Each number is 128 + 32 x the weight over its row's rms, rounded and kept within 0 to 255. Layers, rows and columns count from 0. Numbers have three digits each. The size before them is the row's rms in percent of the matrix's.

# o: layer 2 attention output (transposed), 256x256, rms 0.247, rows 189-191, columns 0-127
# v: layer 2 attention value, 256x256, rms 0.141, rows 190-191, columns 0-127
# q: layer 2 attention query, 256x256, rms 0.131, rows 192-241, columns 0-127
# k: layer 2 attention key, 256x256, rms 0.135, rows 192-241, columns 0-127
o189 099:205115093145055131120138142156109121053112124160189130104182098153165125129184083136171063149119167145117166153173156117113158158129104083164187097140098135130108143153132103069156135074036178121107146171162111124129084108149094110113085151102108158122209117089166162172135124135120136142113149140219096202154122097114151082105125144156090184150109142158090139199158105134136123133102
v190 112:108115181177127092154164111062129078091158090144102144088199112155159195152119119086155086158150050099143113130155146116130160133127168162076092132201097098074137125091081155165116071119184098139116105157108187153119061058150178127141153116153114125133185167164172153149122144072121133126127124142100089128149128098112086176067137080112104139103105111110055129105076139123104132162155
o190 109:113072126130116160091170180089096225093098110131160106106145150110129111146134091101090144128135102122113116125134092132091183155083138114148122113114169123037050136154159093147079213078087136072152149093107073114121120153127149102080142071092113123118122117140128093074142110162152156126107119087132113173133157117096197131108119142123106132166143147095191119131171090109138157070121
v191 112:099121107181164079133071131146140132093156104137098138086172135075142131134098207160123159132079128144141111155214102086131103172135111129116161093089168113126157127124145124125144117146141157129090142125138110154080162123160143179188115117146136082136108096110117107142121194129127147034089122156105225196037145133141145103157164124164192147164151137138133158101075118077182152117121
o191 105:172130147114097131160084114120114086117146075139194092140142105111133113128114134127181136143150091150149195118152162180150115145131122145130106111109192167145088141151157134142187117128083094146172113138112114126127100202111136107088122150094069150173147083126162134088138139119156102143154157131171116132098101116119110143085182172231125120104144125123073144204166115140144125104128
q192 087:116144168172151107139131116223105121108138157191150117133143133164141073156140148154169097126183060178171155095101142158130159159155088147127130090125164114134116075090110135076176089108130139117136149112145161138155136148126150145131150148151126066148129146172125188170153130124091143130155113109111121083124142130133092127110218059130184126056084089099111148081153124155144107147141
k192 090:088129177129036109158133104144089118141146162149101120116130105147140123076163121129100180138050091105186150172159169122110072153071131146058139185108128117115117092180145110096164150123113081123122097147159156087142062133125123108110144138115093090133094123124162112162139151148136139121107073126098147116134131108137150175078112035112102110111164119136112162110158079159175090104110
q193 082:095137114134148126111162180175188095105157147128179136191123175099167066124102089087117182186103115102086153183186106063128070186154100097148111105149145074183070125136119149105137147107119106163070100119145133110125143126119112169178113060177131172092137141203140095128146127097098109177154166083095141079081104122100067113113113138119116124145148125163108107148100098103133106140134
k193 088:104127105096127117115127088114176102152138147152133094094129164164115185105103119083125112093086141145165124128101088177125149100105125094180138127118119141091168140091116104147126072178141131126166140137079178090121138133074128133167103198127111161128122129143127110165131104180108077124100136152137133197131069085149229134190149103103212155127180106114112117105078094140155134169156
q194 091:073084105124117048122069129044218191148083144134156117136151084207114149083145121148150137122082139136157087153136092101123076163176134164069133088148121157135103142124108085100120109170149109135104127103108123080114124120180128120070117115147137072122172139155154114112115139142184123064122121118175070139046081096073151150133094130123123154114160084102116120192088123117167103165086
k194 097:157105147153158122193175184182068086080137148130102170141110146126107143124112053107178094142135152136123123116157123044103115132099130107160161097122088114155140157148106107121129143091126139052094134140136107107104130105123107146111114120116078180121060082067024085068172104086128134139180137146124118169154126126128107088082116144076085088102145205128119136125113185135154066138082
q195 093:120128166075063093165139120134095123111113131047117144092132189111100118136151195139133109120157097136134108043156144098148096090095160069155185117130093130043206113158113104128122180159151131151144148114109137136086149126134169120163108130187106156189093128078122138131145103039153147223118088126089087145155139129110153145128119142122119130112147116135164109124142108142190115093145
k195 096:072156153195171141139133167139074121133137090115136130153109078128161104151064118144106135137121071111136106154106086149162123124126083151075110092139140125143140178117146151093178117129101082072165108188186120070152103167116092144106114158053181090125137183109093133148140140161106153078119178135101136127127133153172110143158130163138122134112158098124115138150111140134113108143074
q196 089:150157162234154186155169112135107114094108144171106159132146130090099103141120088114100129203121078086123152131164066071120072141122147090179125127116132145144183093092137115088162101099158124129132097172122121185047062116153146157163135093132096105120135177078123105169097123106100179048108140060184089104143088171123120125201133132160155169157117122107152138112144145144169128162118
k196 090:122161119182119144125104152214066103106143126136162093104117125092151131121153092156174150057144105097155180140113171102125115165153183049141185098079145098208140079118102162092163126139090138128106112188151164172110063097090109119116105134143125118114149142158153078109119081100196098135194145109134156123110121124137105122080143142119128099095161139145096128097075076111085126116118
q197 093:126163182137122183088151140159108088090096092102066132123211112181065127133115144106124126112128070135103127099137179150095115148145158158106096155154143098105117207088115153126138161121180151185169150136130130145146133118158069119126104081114177138140111055137114128165134120101086108094131120138119140082104136181113114082160160146131124121107145214138174149148159112158101151068140
k197 080:105115155138054117117112144103136183126122123100163116132114077132067149101171105128119112165070115107144172142135123230137176126127164121113163140133207110143085114105190142179122162180154155112115149131097097091115114132097112105089097128126079127134172171127178085089094181185111115199101140137113104111177160119157108150105135121157129146084115122154144115101142117125140118195163
q198 096:060130157133117103090095058123030093142122150097151076189197131131170117122122124094160072126160148119152148205142174143074116170099129114124113138119160132105124122068178150061155084144132148154099157210178187143169130142088133190112151148095156158136138086081097142143160100115094163159163080102129140118159094114132124123134160182134140130098083150107130108079135149109221143071153
k198 095:051116119149094176164044097127113139205101145098126086048106110171114123149100109098179119103078154104149083152117148169174094122100084147127081166088144092149194149126122157120131068131132073133122065123081131118174141147168110082127053145123117129100085121129149140182119161141103128174120183164123157074137164103142144112164127139142137125131119057145127058162083117085138142153132
q199 092:153137120155149182128075157127126144093158169172118129128134164054143160129109103103128126159212141127134135150130114124100165080072103160147161158139172114212145123109134106080123110119108105074131113124211094122105138172135118144131137175089224176112122149126142114184075108147094156108110158103109098209149206137090085108124088165102125172140103116089186149099093126109107102152120
k199 100:103155128084167141098111117102138120127120201125147167222113137093076145138096118118137097093056135148108132136148148185146189155111197107147106124112103080156129125156056216140115031162117075148133173128086139158131168068067105094127117131106140081065138157152135145085118152107155119135136070163162150137113094128162159131064133126162040144151128094121086087114135085070132141117128
q200 097:137162168061075095128149110084147106062124111160086121146171075141153151148076126135075156127137104146107191099181129153140197138087083158089095099153145093122107125098113123070148115096136133135144116119175183089154152085145117104117134124165186131162082108127131196123128100155204088153100080141147086134090119161138096096116131105094172167137096101082101215131123144000145118120152
k200 095:081160090091132151088070165124098101207098133154116195085062141121102133127137135169149153105177130167114087163161115156157101129057111130137151106189154130152111140100123186147133055128116186083118189105111081156141143112102170151136157141063085070033128080114143154086110140139127158135153120167155163149118150117132147089057137149112136141113084114172145149080124167174176122127158
q201 095:166060083097083141120118155093102118142145108158111093167097088126132182117149067156095143174109085113160121093143149133127124089082171146089119081147129140084124176175106158123132128132131146166071096086125194127099109132149129120158140149113117152151092117139156111132067058171114099129085179108120186128129107066096061122127184097141168091067113154170136138125154102119103121127102
k201 096:166120155144094091153121148174111129158092206093156185068118116130085117147122120137156174161146182061112164120113170109093146121108100097159163124149176153151178160145123116081178121069120149125122096131084126132122187185107136114157132136080103115038135124179173102103119132185154087090118109135130139161214105085116175139131135137123049090152115106193103092107156121149148121163178
q202 087:163181100126102079102113087146166100077165062159137082118147105070078171127101087112106123131141052150157138079170208163147160118192133131159118186124113125155134077152105122135128116090131123117130203147119121100118170098149134136142136131149094137083171114064148078131128187157110110124137107136178149092116122135129081107089138123074134179108136160123128104142113124100069174106066
k202 088:136117116099131121152158082098127113164095170146148110091091134197120065070115116132063131126071112128125056125174126134124131143100127117093098122121054138141099142057133160159136150110123152147139191150167147113101082143117115105125096158086067113122149108139109167120084129137078114154128108155196168133144126164105163143102132085116117093067077138171127153130093176112142101100165
q203 100:145135107144120132087100146143095098171142132166178089107127114121113151111138079108133116106097134069088106152132150148080117129162107095147097159181146120119176128174122131175124179026113135102121173115141179157113078125118118130113109105099171140119147184078092100132226090114099131091103190127122148159161124120200089097116090145096108185124139137140142126124187130134174092053116
k203 100:170095134130167128120135132171121132084109108126120150066185155102125113114148048141133106132076094148163142129094135095112092131155117162138139116123172145173213119175096085083183121183153151128135118059091108175144126108104122147119139127116083086097138086106161095213174086144060067142167145098143109119103117141101150105136140146149171133192101128079160141185175149118090150165143
q204 095:132092148116157171170163143129125129051140181143098043157114114175089160144197137167113138116087132159111135108074122117126184111082093125099127087156105133101121134175087138122119143097124152140095145115116191087073123115110091123182118140121165143140116090163105122111164108090152156107088122156132167173118180128106156090148144085130141137104120111156184135129171169162115156124106
k204 095:117141134136150145097101153108102126120082135154129190125200149165163161125104133100139080142097155191136113112107122119114132111101084140140175066149085122127126101139100140073155171109094140135170130076157107169083128081119095098118102105027118133130078080138136100082118157163111117098107106124146146112086092145113207129126073144192095147123157136133154084105151084159132102136136
q205 108:079130071150137137091104142130069170091181093151154180107130140167120118089136150110185140108137114115123139174130093138125093148137124100147102118121136132125080083227135119188121122117189116147113188074156168090132110112149096157083109083113161094130112157049122171166190123115127096167120112122045109134132093111161095176191133082084163103119050161090120134133135201163137102149159
k205 099:149145062120171089085123111129108055089124144120122099201086190150116151135149131127141120091137072206113136148109096122119080179119099091142176147099167134143163158114034217097073165081083140136136204170135179122132128197137132137114138089124166182076132123167148160206064050076143172114093114120122138108134152134165132101142096126092106136144142089146126185133109133092149162092106
q206 099:095179193143109185170106096113134133113100176135124154146180121089138154137130123131127164156131142148096145104192158079140179117106136114072090113078119079131071091110126060136148107096143103155103108112153147080137122093055133125145174138073103136120136169114137144133111153119105133144167161124090142125163137109156127153094166165124180088144151138154145074169133124091103109052140
k206 102:138158136145219125112128115135188109139123139149145124173144095132096093165066110157182156182136117124094130110114181162150143192148150141160169112187093155138129123127126119120123075102171109107082073179136156107083096132109146169092104141131118120133144113136166094094151156117041129131131086107126189077113113087057142100195123164163079062174115144141147081089149146091103124132127
q207 099:146156174144076170196127136131122120096125126150133134167109113107099167162206103099104159111137097182137050155074135134082102118054143143137123118106123070158109190144132173131132126113073098089158114124094150066134182118135145081060164105135176048128159181100126155098083153178116104110125178102083138081092094128149148162126130123121066101100107110171140146168085162129114132111132
k207 095:115117147159083111129101123093180126107081107124146158134130137154100112137141200172141158148126132099133088065138135120097098102071135137143129144129181074080119137186183138154134118181113089186157106090081101154128170094132106095121135122150155147109099178109100092146055158147129224127121087126042094129185117151106090150144087092192155139051123114111122173095172163156179141168154
q208 101:140151091106125088180129094089166146098086152115140107194155167128085112159140128161140156112095208144144158185132055141117110125119119166100167179127137072108147134151055138159157141147159193124228102172130168163112089152125117098100142122179144100188135182146106121133167089111150131197154135156095158111139136143103105101099110078099122092133213180169017162197066099042114114106152
k208 108:047143142169130148130135145164100156088115073123150152187076190124153212158126162155209154125109146145133119121091133156135100161096141151148122081130157146120097158159162135150070134121116141112133129065163058159129094154135138094196149097120085235130144154187118131093101118071115119125134110132137212124151179088109101155113151056086114141082093062123142111148131100143157096104105
q209 097:096107153118119170150093152141184123095140138109171065144160082138155141145081109056066089121089145149133076131131113072143163146018104121156120069191119161125121128138141153086129163141162145141158117093111095101097120151134054103123148138120153126124117100108062145181155085065117180104139131128201157139155125106144129221066116181133183153133128130108107142150144121111117143153163
k209 099:116085167147117149174117167166075105059172103168105068174142117144105134180181092148147149133098159156081167131189115147184100186117118161156085168087118146126134103069116099026135125083096156064129123142100171084132130140092178093132140162160080108154151147135177131159132087161143094145140133096143130128121174100126098126171108123183120130108132122142115124148114126117140160178131
q210 101:153187135186055114130093142199126132167146138121109113162103154080126152175162130112109120129176060187100158193124146087080125148123114076103111168142127041080076166189181183134115106192122182162143135114188124102069068080158129129134131087154148153106111151087100123177099175081188150105132149054136142055101130168133100135165141112113128107107143096116164112134129141123079144141148
k210 106:097103172174173084135076122203141078120145148103144122120146126107133155166108139112133119143140109112097128140144135157102169134181125104154067119068177133153134051103115091138074177139163169105175159129148061162159133145093091211126095142082132122120072147132121112130143164143128084134140142106171133172117146159103129087127086164095159173175180090091131162098125094093134113122128
q211 108:073118139085144100187125097096114103149141199104099123090183138140123139098116074128154122117141092122109185129094088136137150111145118150130078133108122107151146090159081126083120164112102160094121089139130107153136123165069160163075137172128135091133138150137140095143122203135123115168116102107166100158101139128191162112064097131156146167100118069129095123167200108117121083110080
k211 106:154090176183152085067085119118095131108139096154149117182214147150156112138085159110074113122160189120170177169151155166110142144101140126130066098150103110138087125155128106076129085189105114155058158087133159115088146157191136135079127136116133118081103165190122127141102170099101113153179112107128164084191095136131107168197144111109125096135132072159111132144155116130176136143112
q212 104:101131179123108098104139171103104181071077077103107177154145195177075110153196135157107111156098107149106067143089110143135124149181155159141163147143136158130202167123085089155189126101115133186154094130149106126089117182141127147142158199155101094110124055084132180157132111102183119130074132126097077112107134089181141147178137127097175106121091092073142149160097171100109140129116
k212 101:135124130106148083159171107080119121091098125064109097077149142117201108094172102146134155145123155124087120035130161136110123136176057147077147138137057086136106153145130189194085119099120058142099111145112148137095114095118113104131133147142115119141126164170136108121068128161143128143115151077090118097123157132149182128103117135189106104084079114090102189052151134127064115071166
q213 099:142107099132079119101083142150126084087130145152167128099146083134111143097144101144117123112137131110141148131156137153087090094149117134133127132107088132175168139158053056171082128164119124201156106162150131087123160144078177189130123083169102088179151146103106103120146135083094097122202138136108135108078140158129170122102095181126149133114164178126166065093099068105098084049157
k213 105:129153078099107136120159161133097136104140125174129174055148150118116152115044139125147106086106080116172166103100132100171180155099167141160127120151145128127054140126155137209149118105200109135161155099156127109119129162158103127107217121114126088087121135152077119115139144122117114128102125112136134080146136161148185174093085147038179151165066113055157112186127079118131114176109
q214 109:094111091162148145125111062108191147128158128165158121126125182113100155111134125057136082104055062109087105119089125187098136091114172103166193126145127117079103156175132085168153181104108149074165101143169076126140179140175184070149127127115201108107098111038130114139096157133103114109101121137111106108176103105106096107100105161058075107099100151123164091136163143146187153118168
k214 109:133141210097158148124139138116121126148110102129096228133073130141178108093104168164018101154131153071130135136145136115122118142100150168126143133120140150124124193188070158137149138147172152141103137156088163154096154151135060119143173167113098114092055108140114170181128134149073111100095139099116076079071119161145035140147189155131109104080154135135170147125125126142119122111081
q215 104:060110186154119132139070089138115135140147148128131082114107131131148143125123112126125088162189157119079186122142121145154175145122117115143138077180091085101097132153114094148109115155089128124127107141078179138131102109099122091089118124100155109089094122081149104069051108103165062133168097135068130121140149132127165129136112094107151145099103099184116147133128119113141161106123
k215 104:060093129152147049116131059125164169125136088091132145122103115137164104137145084119196095123104121190150138149123122137123100160128119154145116098060135053088157095096140092160162167071156119179113154169098142112085106167129082108106112183156096135072111124130090133176056126118126159060132101124117165159132128131108210145123143142144144094153158146143143103151147129152125095088153
q216 101:166133112146112103141112166105088145132097085126183144110125130130148127100107144071168131158165055073080131099156119167129142124120078102145112138047127149101174151132118104155088134082141141131157170073093136136160126144121162126135130097144132130155168120114085104081120113098121090105103087133150135129119132102167106153091073111142129093219129109145130123158136167039102099156200
k216 119:084105110139099156097094148129124152138111176134106155148105151150132081110113112108132163149082130094143125116164116130095138167178071147120061120138102090118078156115139112146149127138101061167131147093143124109154183170093136116146160114079081144109140108115115131138086137207057134137099091106148124119097149097141135120161107205134101115091100106170137120165149092137146124160121
q217 104:176090096157148135133137148109108105117135123134175115141129087125090090191157088121177124174144152121173128125101078134124151116195127122123134122151147099096153105094144153073143114100111148141114133124129167142137110097141136121110145148112122154071091140129162139127121173122151142103157118139123069053130094092117108129101166099127165086086133170107126069132062145224192105101168
k217 103:120198146093102160148117093126199194162127161102170099159100124138131130147157069101125098168112128110174069137179154096190171186141144154143125113099155124111111114192130122152080145108101133170089089120115129105125099124178050077115136165123154097138139105140115102101088167154119102120150172108205205109166095082190108120080165131123087100107152159084175109179172105098103162093090
q218 106:136116139123151136130111138152108091160105137095093129188119161122085149105147098132118122104126183152117187167127101112111124183161166088149141152075135173091124128150107139068116111134086144095116159099112146134140099180126061157069206179176098116153131159148123146172124166118168136106129117068118166137101102125035115121147157155143159113073141168145088117106125165152087138128113
k218 110:155100155095065113143108165102100129141139168163158145111076131136175173163102124108131138125142163145126194151118188129139148114178114133073113123149185090147100127103107091104133163080172093181117091151146181147172075114185073120161066076064128098111096141112143122110103119095169104132068126155090067139124127160181127141128127107146115130146127152199096154182164121165184147098136
q219 107:133176155133161184160137098094146178068168165105095123068095135124120099175116108129121111100112196133096168157070181080131155156148145157139182127088157040139172123130167118155169123103088103144183076085105178143093094122117132164205216126146148133101127135108150137134138143103179165119186107142096134096127112119147127133117118089136155177172126098153208135105164124175144143140170
k219 107:138096118145145167097095134131100125161108101195170072133083172131137111080123143142161076117115121056142180110142173199118089135153073122152127106163105107160124107148081132072113091139143088089073122152129112117133175129153134174109099122073172146118155135149144184117099086125161165101090112074106144158105138099103103090068107102130117130108111160090173149154176127082161145197115
q220 105:097205123079090112149098110153085135133095141153174158081128114193151157132184127145125096103132144233145141097114095191125135129125164162097103137121147105148114132142122125106140074058128109190193140173123095118158144141164091117104173110175163129184128107131155162083113181103152141128119075128179125118135077128166134119110142138152084078090113186124132133102097128198146131147153
k220 102:091121110125096056120110081099098227134152139131112180108129116137150117089110148151149133071087148169102108179162100126114101118158155136153052126145066140125119130078177139210102108063116114120102081103150186128148092154089121087142159106134099135135135124119119124152154086145161113064130122086198152139151165043134137146113087107127117134096071123105093151169088167178190118173101
q221 098:098170167119100151102125139144079141110103079135097112087114136123118144139118124162132107134102170207161129165108077139133160141136116120140106134177124110090145115085092099178122141149095134114160116080156127136106137129135125120062054173152106133135159144129127151103117149118070142187135115191184129123147083114107080115108154100092105165144122118071074165108104101047094153072085
k221 097:063076102125170144149055132111134123139125149148129089101146095102120204073113079094118092135177129214093105103136118122149131147055134136114133137201098086087114090133086151156139222178145126095142142165133199163167084095107128084150126081127101145118106123106086111118147101123084115125131134155131090122163144132095174114121150123130149180124127097127126118161163146095137138121147
q222 107:126162109067173156084095135150119128156144091158160086158156154105140116180082140125108145109208064128094131095158143159129113143167119085126071114131143080110051157145122134162127153181180091137152156172156089117110129106146129195168086177089096153064130109131100139120078102165139086196097114141110091065096131113188124076073061144079084099203131160096088191119155067151168140114092
k222 099:151103154082157166133070156121096159151159162131120079104176131114166159172145073131094140088143148102110125126139183034085143144151138127113133132141083134155114147129177110138119096137079093102170138128102116105107069169120114143187098122160138141154142144064187123177178159140173099140150088105144171138097108119120154162124103090105138168092164122205124077150098095074104158137091
q223 107:096125128138097114110092130113103069092134140098171073099194100078175142102090074124139144132135124166175131103154106063150149101198125145121067114154176107152106084114102149122091133141134147090133105079151213118113142144128177072117144113167067134165111196078103164082162119131145165133137097166149107153129142154199092096156154110119110164102134131109056110163148159125131138119112
k223 109:102176177064198115112128127144194127145115116117079108147137149145150100119110100109172144171118132102133146166149154146103090106113104114147136129088091124133097169126068168195120112145147073104101211128125137155130150071082092105121180179085071139144163090065191118106162154115154072152097114127156131071143111145095158136167117144175171132091080147111172174120128173139134198129122
q224 092:110175128155117141152116128107108171112111099145111114094095112133133163163162112145090073167099143116115094073106163088184171124135188112155119124105150166117181125115127128196092103086149114127133113107125111204088065071104140127138118129168133155108115143109125207074156145099102099108112202081150090164112189132090094177134123097144182063128092097128150188086092148201151117159104
k224 089:118099128088193174134110073156043073107159118115131063078192132118166116122123080150131158115144096135165171184072116161096143120165098107110082171123165096159095100168138139114097127151169127057123089098134194113139125133152085133141136149109131099177107133089123092145128118128154100178162078070157115106045078089128164107139149140085092095162114150162109126135147090207113079108137
q225 095:090216189099116083197138159085144119134119089072083123164151085111123097089154119121156080059159105157149209100085153150148185143112125156082109144150095161075097143128144145121160108139079135124112133208124132148119140160094145117141145119136113194110148109131145132122167105140129162134152113135119100065125094185143145189112121136162089113086134155169169118108090121103125089147132
k225 085:109079169181147080125139168137136162092160141092114160151139135131154110127079113095151142194088122120137105068125139138135160128113168141096106111143143077132115078121134113119178155102155124065115116157115099108101140152135172155109112132082151132103041178127059077107130145143097098200133164134130165101116115134169088161124133162058051118158197144129128129129109126147118135109136
q226 091:167138080182126196103105158166080104170153168129190062150111139136131120159105155146124136129104132070146080163111101119065075162107105117120123162081201142144099090141109116144117085144129142183140141097194146177148110177044116130139062140196144078123118154110158133124111069111116132139140143150184147166101110117166135138155083127146123113109092123118079112154055149213140097135144
k226 080:117136091075092106153082097175115156088088114179078145098198145126135110090124117189153193174173106141135106088109129080182133079133109133126098084106192131111133155147113104108161108165152096172142116110051154099113095099171116144121142084143115173137120109143119104121170111089177176124158170031091170126183121081161146094093098142062181149125092156110153109151122113063108171118134
q227 083:135138094167106109059129082071148163149102142108179114099147110102095183138167101141135102115124188125096106110115108110091173131118092090149071171102138173132128063123138142127116145171084091123102144134139085144111131153093118145112093173109095144105143165148145176108113169165141100142121123162126155140136124104123122121097140073115158127163133115123128177170119090124067132118104
k227 076:153081163141101102096161134103113067072087086116111083088112157065138117107109147091132037126130157115089148183114112121160134117125118109255116137066081137129145132136093110138091172066200149103115139141128146129147155118138106150098133091149104140141171104073080128100156170083139142085141120112128113119069096076059145125090119172157156123146155164092102143125125152109123068136074
q228 085:123028131139110142162152112145159160133127158155151139106108212089130143148122161133132151173154105144122172145134156103059128071151086158136193155074134115095112124113150135110126203172109139042089104101111154065099144160110144099117114170123080148094095137116165082126115096143170211149146153111130096091121168096087138105088106148122100123124198057144136102212165122108071143156121
k228 081:122119097164177137145127091123152083176124163156092146090196138179103137113140193118129114152105105126168162079144107127102136131114131111123084069156070089161106148104113100144118129011138154161176084155158122122089153108118131117151169094131137141144114183128176191145155138171169106075077089091102150122114102151083123130131162087170143097160118130160072126121188114171166103100165
q229 083:079115178120151125229154178132113124099125141143062125091091163129062093066095080177157147144163134173147142110151156085133114095155125089063135110155112144121129132107113151142104147090161112151138116135143143104103189174134144149152147117104182137159138144155116125124175140107123081184122102163140125134141132167125140194177066086131133166129128135138161071103162094089179088142117
k229 084:107139129144164161160117123195079064081181145094132105088195126132116227101094123073084133090140092123117134099095088086081118143111152069129105108186147115162107147153145166079113168172121163161140122060160114151098122103140131151174131113129162150082140119106152089086081041134111117058166139085158108125135128088137104112119148092141123075130141145109135144119164097183122093133120
q230 092:109157094104112125090188123134114100126114111093145127144157151065134127109186101159164178142094117127106127111108105114119087139151096069178091115185098158113130047187160153153114137071153136158154110150152146180104090143160142107167160105136096098169114169070075169179118153083112148066110141109093104110129131154103161074145044132065110156108173140118215118142137145071168114183112
k230 095:154184132141137147117121119159167108119164103127165076103124161149189125118085091139125104121135125118143158196114193067086140117140114137160181123075105141164146187170073151117151121127143125108057126129126132172166149100099123143113124200074075117076118066120117136069130119112137109104169134087121192191108134066141089135126176159124075150161109098188102076066128108177137124150080
q231 086:155062140086131118110156133165132153102190099074142091130085137110164164066050096115167121169156104165158139155152160159116117114076122127104131154112130129136110155128213119174145154126096143110122133127132117122100136179157178105158205143133160173136111157167225138129118149136059115160131199150135156136110082117083080206148142098120164082082115118113180138127089113117147065128103
k231 092:123142155095196098112068136101131091132155158095097132159114088154164149083174147095103119147127154154118131137111105132114136104099136130067123146199127097169105102088122137124128097099088079141127119130086079106116087122172079124060103094089101126114115173126107112121100117186121155131093170176107103070169152143177127126064088134055126157184107111134157122142148072177104116178143
q232 096:116146131131145126106148136107114110107127059074092180122130123133094170100139103147134119099091116122132106120162083119122106134104190119189109163108087129099100111128123129229124143130132134135080111168116091148072078171083109142090072135160189153139152201088115099155089091088129153140144099114146124185131148137062101147166153077113155175116071132132111106152153150132070090059114
k232 099:133096142142141148134107162199123162062176125063155053142172109098155164132095109119141110151164135127169187155109144166082100108082113162193187126098090106178130122174069152068087130162178129109125132149163149148135167059100119116142168079123127162143172088141131128170172139133188140123138137156147087137128138124111100155134122129115079125154159100120192106114152100094080088145132
q233 106:157152146173168131128133126141208126090123111140134079123115121168098186150103107149136108105165128174136146143154123134098146143164173143123139153034116146150110115106083113149162150132143086151110092137142189108133147093149143113110069150167083127122130098133123095137128179090123121172141124126198203172098139129120111137064145130184158172110111207146089126176155107129097163161070
k233 096:082132134135112077116107122127091144134146143126122147177188133131082139161141100119153066127188159131089148136119219102140167113130153147157096086148116138109087091121095098212133165076116067104157140129094110124140128136196105100147126065106178130101113118096111138130114137143131040203104170190206178023096115159075126132096100163130055086149135117146119192182168070140122106163138
q234 096:083127156150122149112090122089124094117147103125037153085158123083106092112124140146087081096110186097092159117100104163131062135071115195125087147163197095108155114127094143095151113142164100095088076206118141149181143142161109136123148120153108094075134128172101137079154118178111173131158152111157156160121106144105096150096171148156129148130128121171130119124174109071150182125183
k234 089:186095090142171135164152133149139131143138173144107086163127126152133163111149073145117101154137077145195060126074130111063116155121162083178118140121135132112104152149112116099121114142180115190116126054097191158161123151126074114129103098130115122143141148088132066158119125188117134154133137139065132107162092131113100108094086142158146161110072095174069107149101128090156015138122
q235 099:129123148148133131096123060130159090139155073133067037121111204108132114110069100160156110164109151089121178093145146104117123101158120169141156145136105073161126125142109130130143133096121140104155119162176125154092117055136108134151147127086104128101096127130091074118084111122189145136185118157137160110137126150157139131142139163134140113092080167093187106106158023153103124115168
k235 102:083106112096089177165117198126180122137206126097074093168124075149180118104119104111122122118096152110186127123157139176071103162122152159126145105137096147150118111089074144149147077162073078168126169149124124065060118096101138078134060148084119134122074089101149040101131161155119128149088104115132155101115105140109151086145132112158087070149096125107146104118126083069144099099103
q236 107:122083176098127076114148118150164174172186126160147098117118140171144098170147063139107205115159076167140132161079159159102157149154175097139153082104128167120064100101162077088104093105100114160125093134091090113138090126172110165121161098143116118109080165161150131149130116198156156140116061166101139167153089099093145108165152093195140121180168116104172095072084103105175112130126
k236 095:102163112150123156170136113131113112119133117142133096140141171081139127154197132095174121127102106155174123123159166173088098114137115121153127196142077114165149150163160137167153117093150139110136137137086100122137090188203120081114099109095101146101151117063093135170112123115145093128133129106182112095128079135082081116085112172078129080117129101130117147119110139146058159092100
q237 111:146159150129135124121174123107163078137089165089113189102146107159118103147129127167065164167186140058143149130165130051172129144086081122112081080155129119103180086118102145123159185087118112132116118167088131081110137141095161121148138090185098129139115147086127155125147152138130129087122191113125068110082099170159125088107081126086117093133110048126104171128145133114093140140126
k237 111:115140105117211124183175137124103063137140116164154101085087176075163113114146139156109148112187117129156123048179116032108166125113154102132122108166164124092204104111099108115077156142102113174176069142151142136142153181143122145108128123157101065161129145123047057113149113161126131120142124158142090132125162167116080114119114155085117141060127173087127137117135084166070086121118
q238 097:150166155075115140167153086125120150161148126156161170076081101152157131097175116162122113091130142137154142100161176044177116079141105118124136124144097130144090173172171170165133120155129095145079104144108145128123108140150139106132096135098149150153171086142146202115150067138165109188144109164130132153192162102105124051091116127129099076154091138148121134162119171123119139116084
k238 107:170106156132092121190181143145064126086131063132148119074074180131125119130159142167144089176113154145093142137064172127161123129170160161141172187127101149111154131131055129118072130091014155133134127139133133134107129098129111139107192161102155132122093146102100147103141141144109112130128157146154142124141165164108130113157179162131127099188202099178158157175132148141130108129189
q239 097:120128157146150089104169134148080165130137128160131154132139142130119172141129107106078121157171164120107084122111142162163164159104143111141138097166135107124135129131104124140104192089131150079124127093125160143122139108120092082138139136111117173139111091176120151122187153096165130140100138121077109116098129093126162139163112113107120099107136143150125191048116169153117116149183
k239 097:079113137135108106169152105156100082132164110118134114114117120110169119103173146139185094122091087095121111095071128131102107141209111113147149105132121138178150131167163150127131135105067115085127184117119139120143072133100164110100098147094128185177086097201120117133135101148123108105105180139113121131162142133179093174119102095111112097109163143131134066146144082162198097095124
q240 110:088140131091133135163149126157113112152128135102132151127109151168143153193148150076115112113170183080132066138125091123182064170140150086164102107179166141160156116084111113138107155137148146115138179117139144125074138138183109175114131147144132184188165154078136148073087136085081092130107148082089066089158151158196196138136074135118150088112149122099114149130129139146132156103140
k240 100:132103168128175128148153155105137101116097143170104128085063129111144120124135112115096164129105151158091161114171131111107150160148145144080169099124119171163180074089136168167117081144121088156151154191094096111150098155046143155140109122093173153155087097127086169079178125151088126162126197108162157151086135188130105161192077127083126172147085129085114102149128105102105079137145
q241 104:068119089137155160128107186139046185153126158155123117095155151104129110201142072142101126107123127166085100130139121115120107139145087099098101139148109097089193097139143181109149113106161125058136131117181167106127096119183111158116119185129067124138116156089136087141147140122095093125161110164104122135103152117112066123148096191100165116132104106112103100090160177180067113142178
k241 107:156175158118118175116099085084114128150125207131229086157125135108137108087080116085152094146127132175101112061097111096097129204126088111125131086078186134104093081091117168147106116073190120126140167078062144152155188108132173125154105107090083076098210152110119076122127135140153182162163142108156166106132084097135127084114115097128137062138091090076107107169160124085144120144135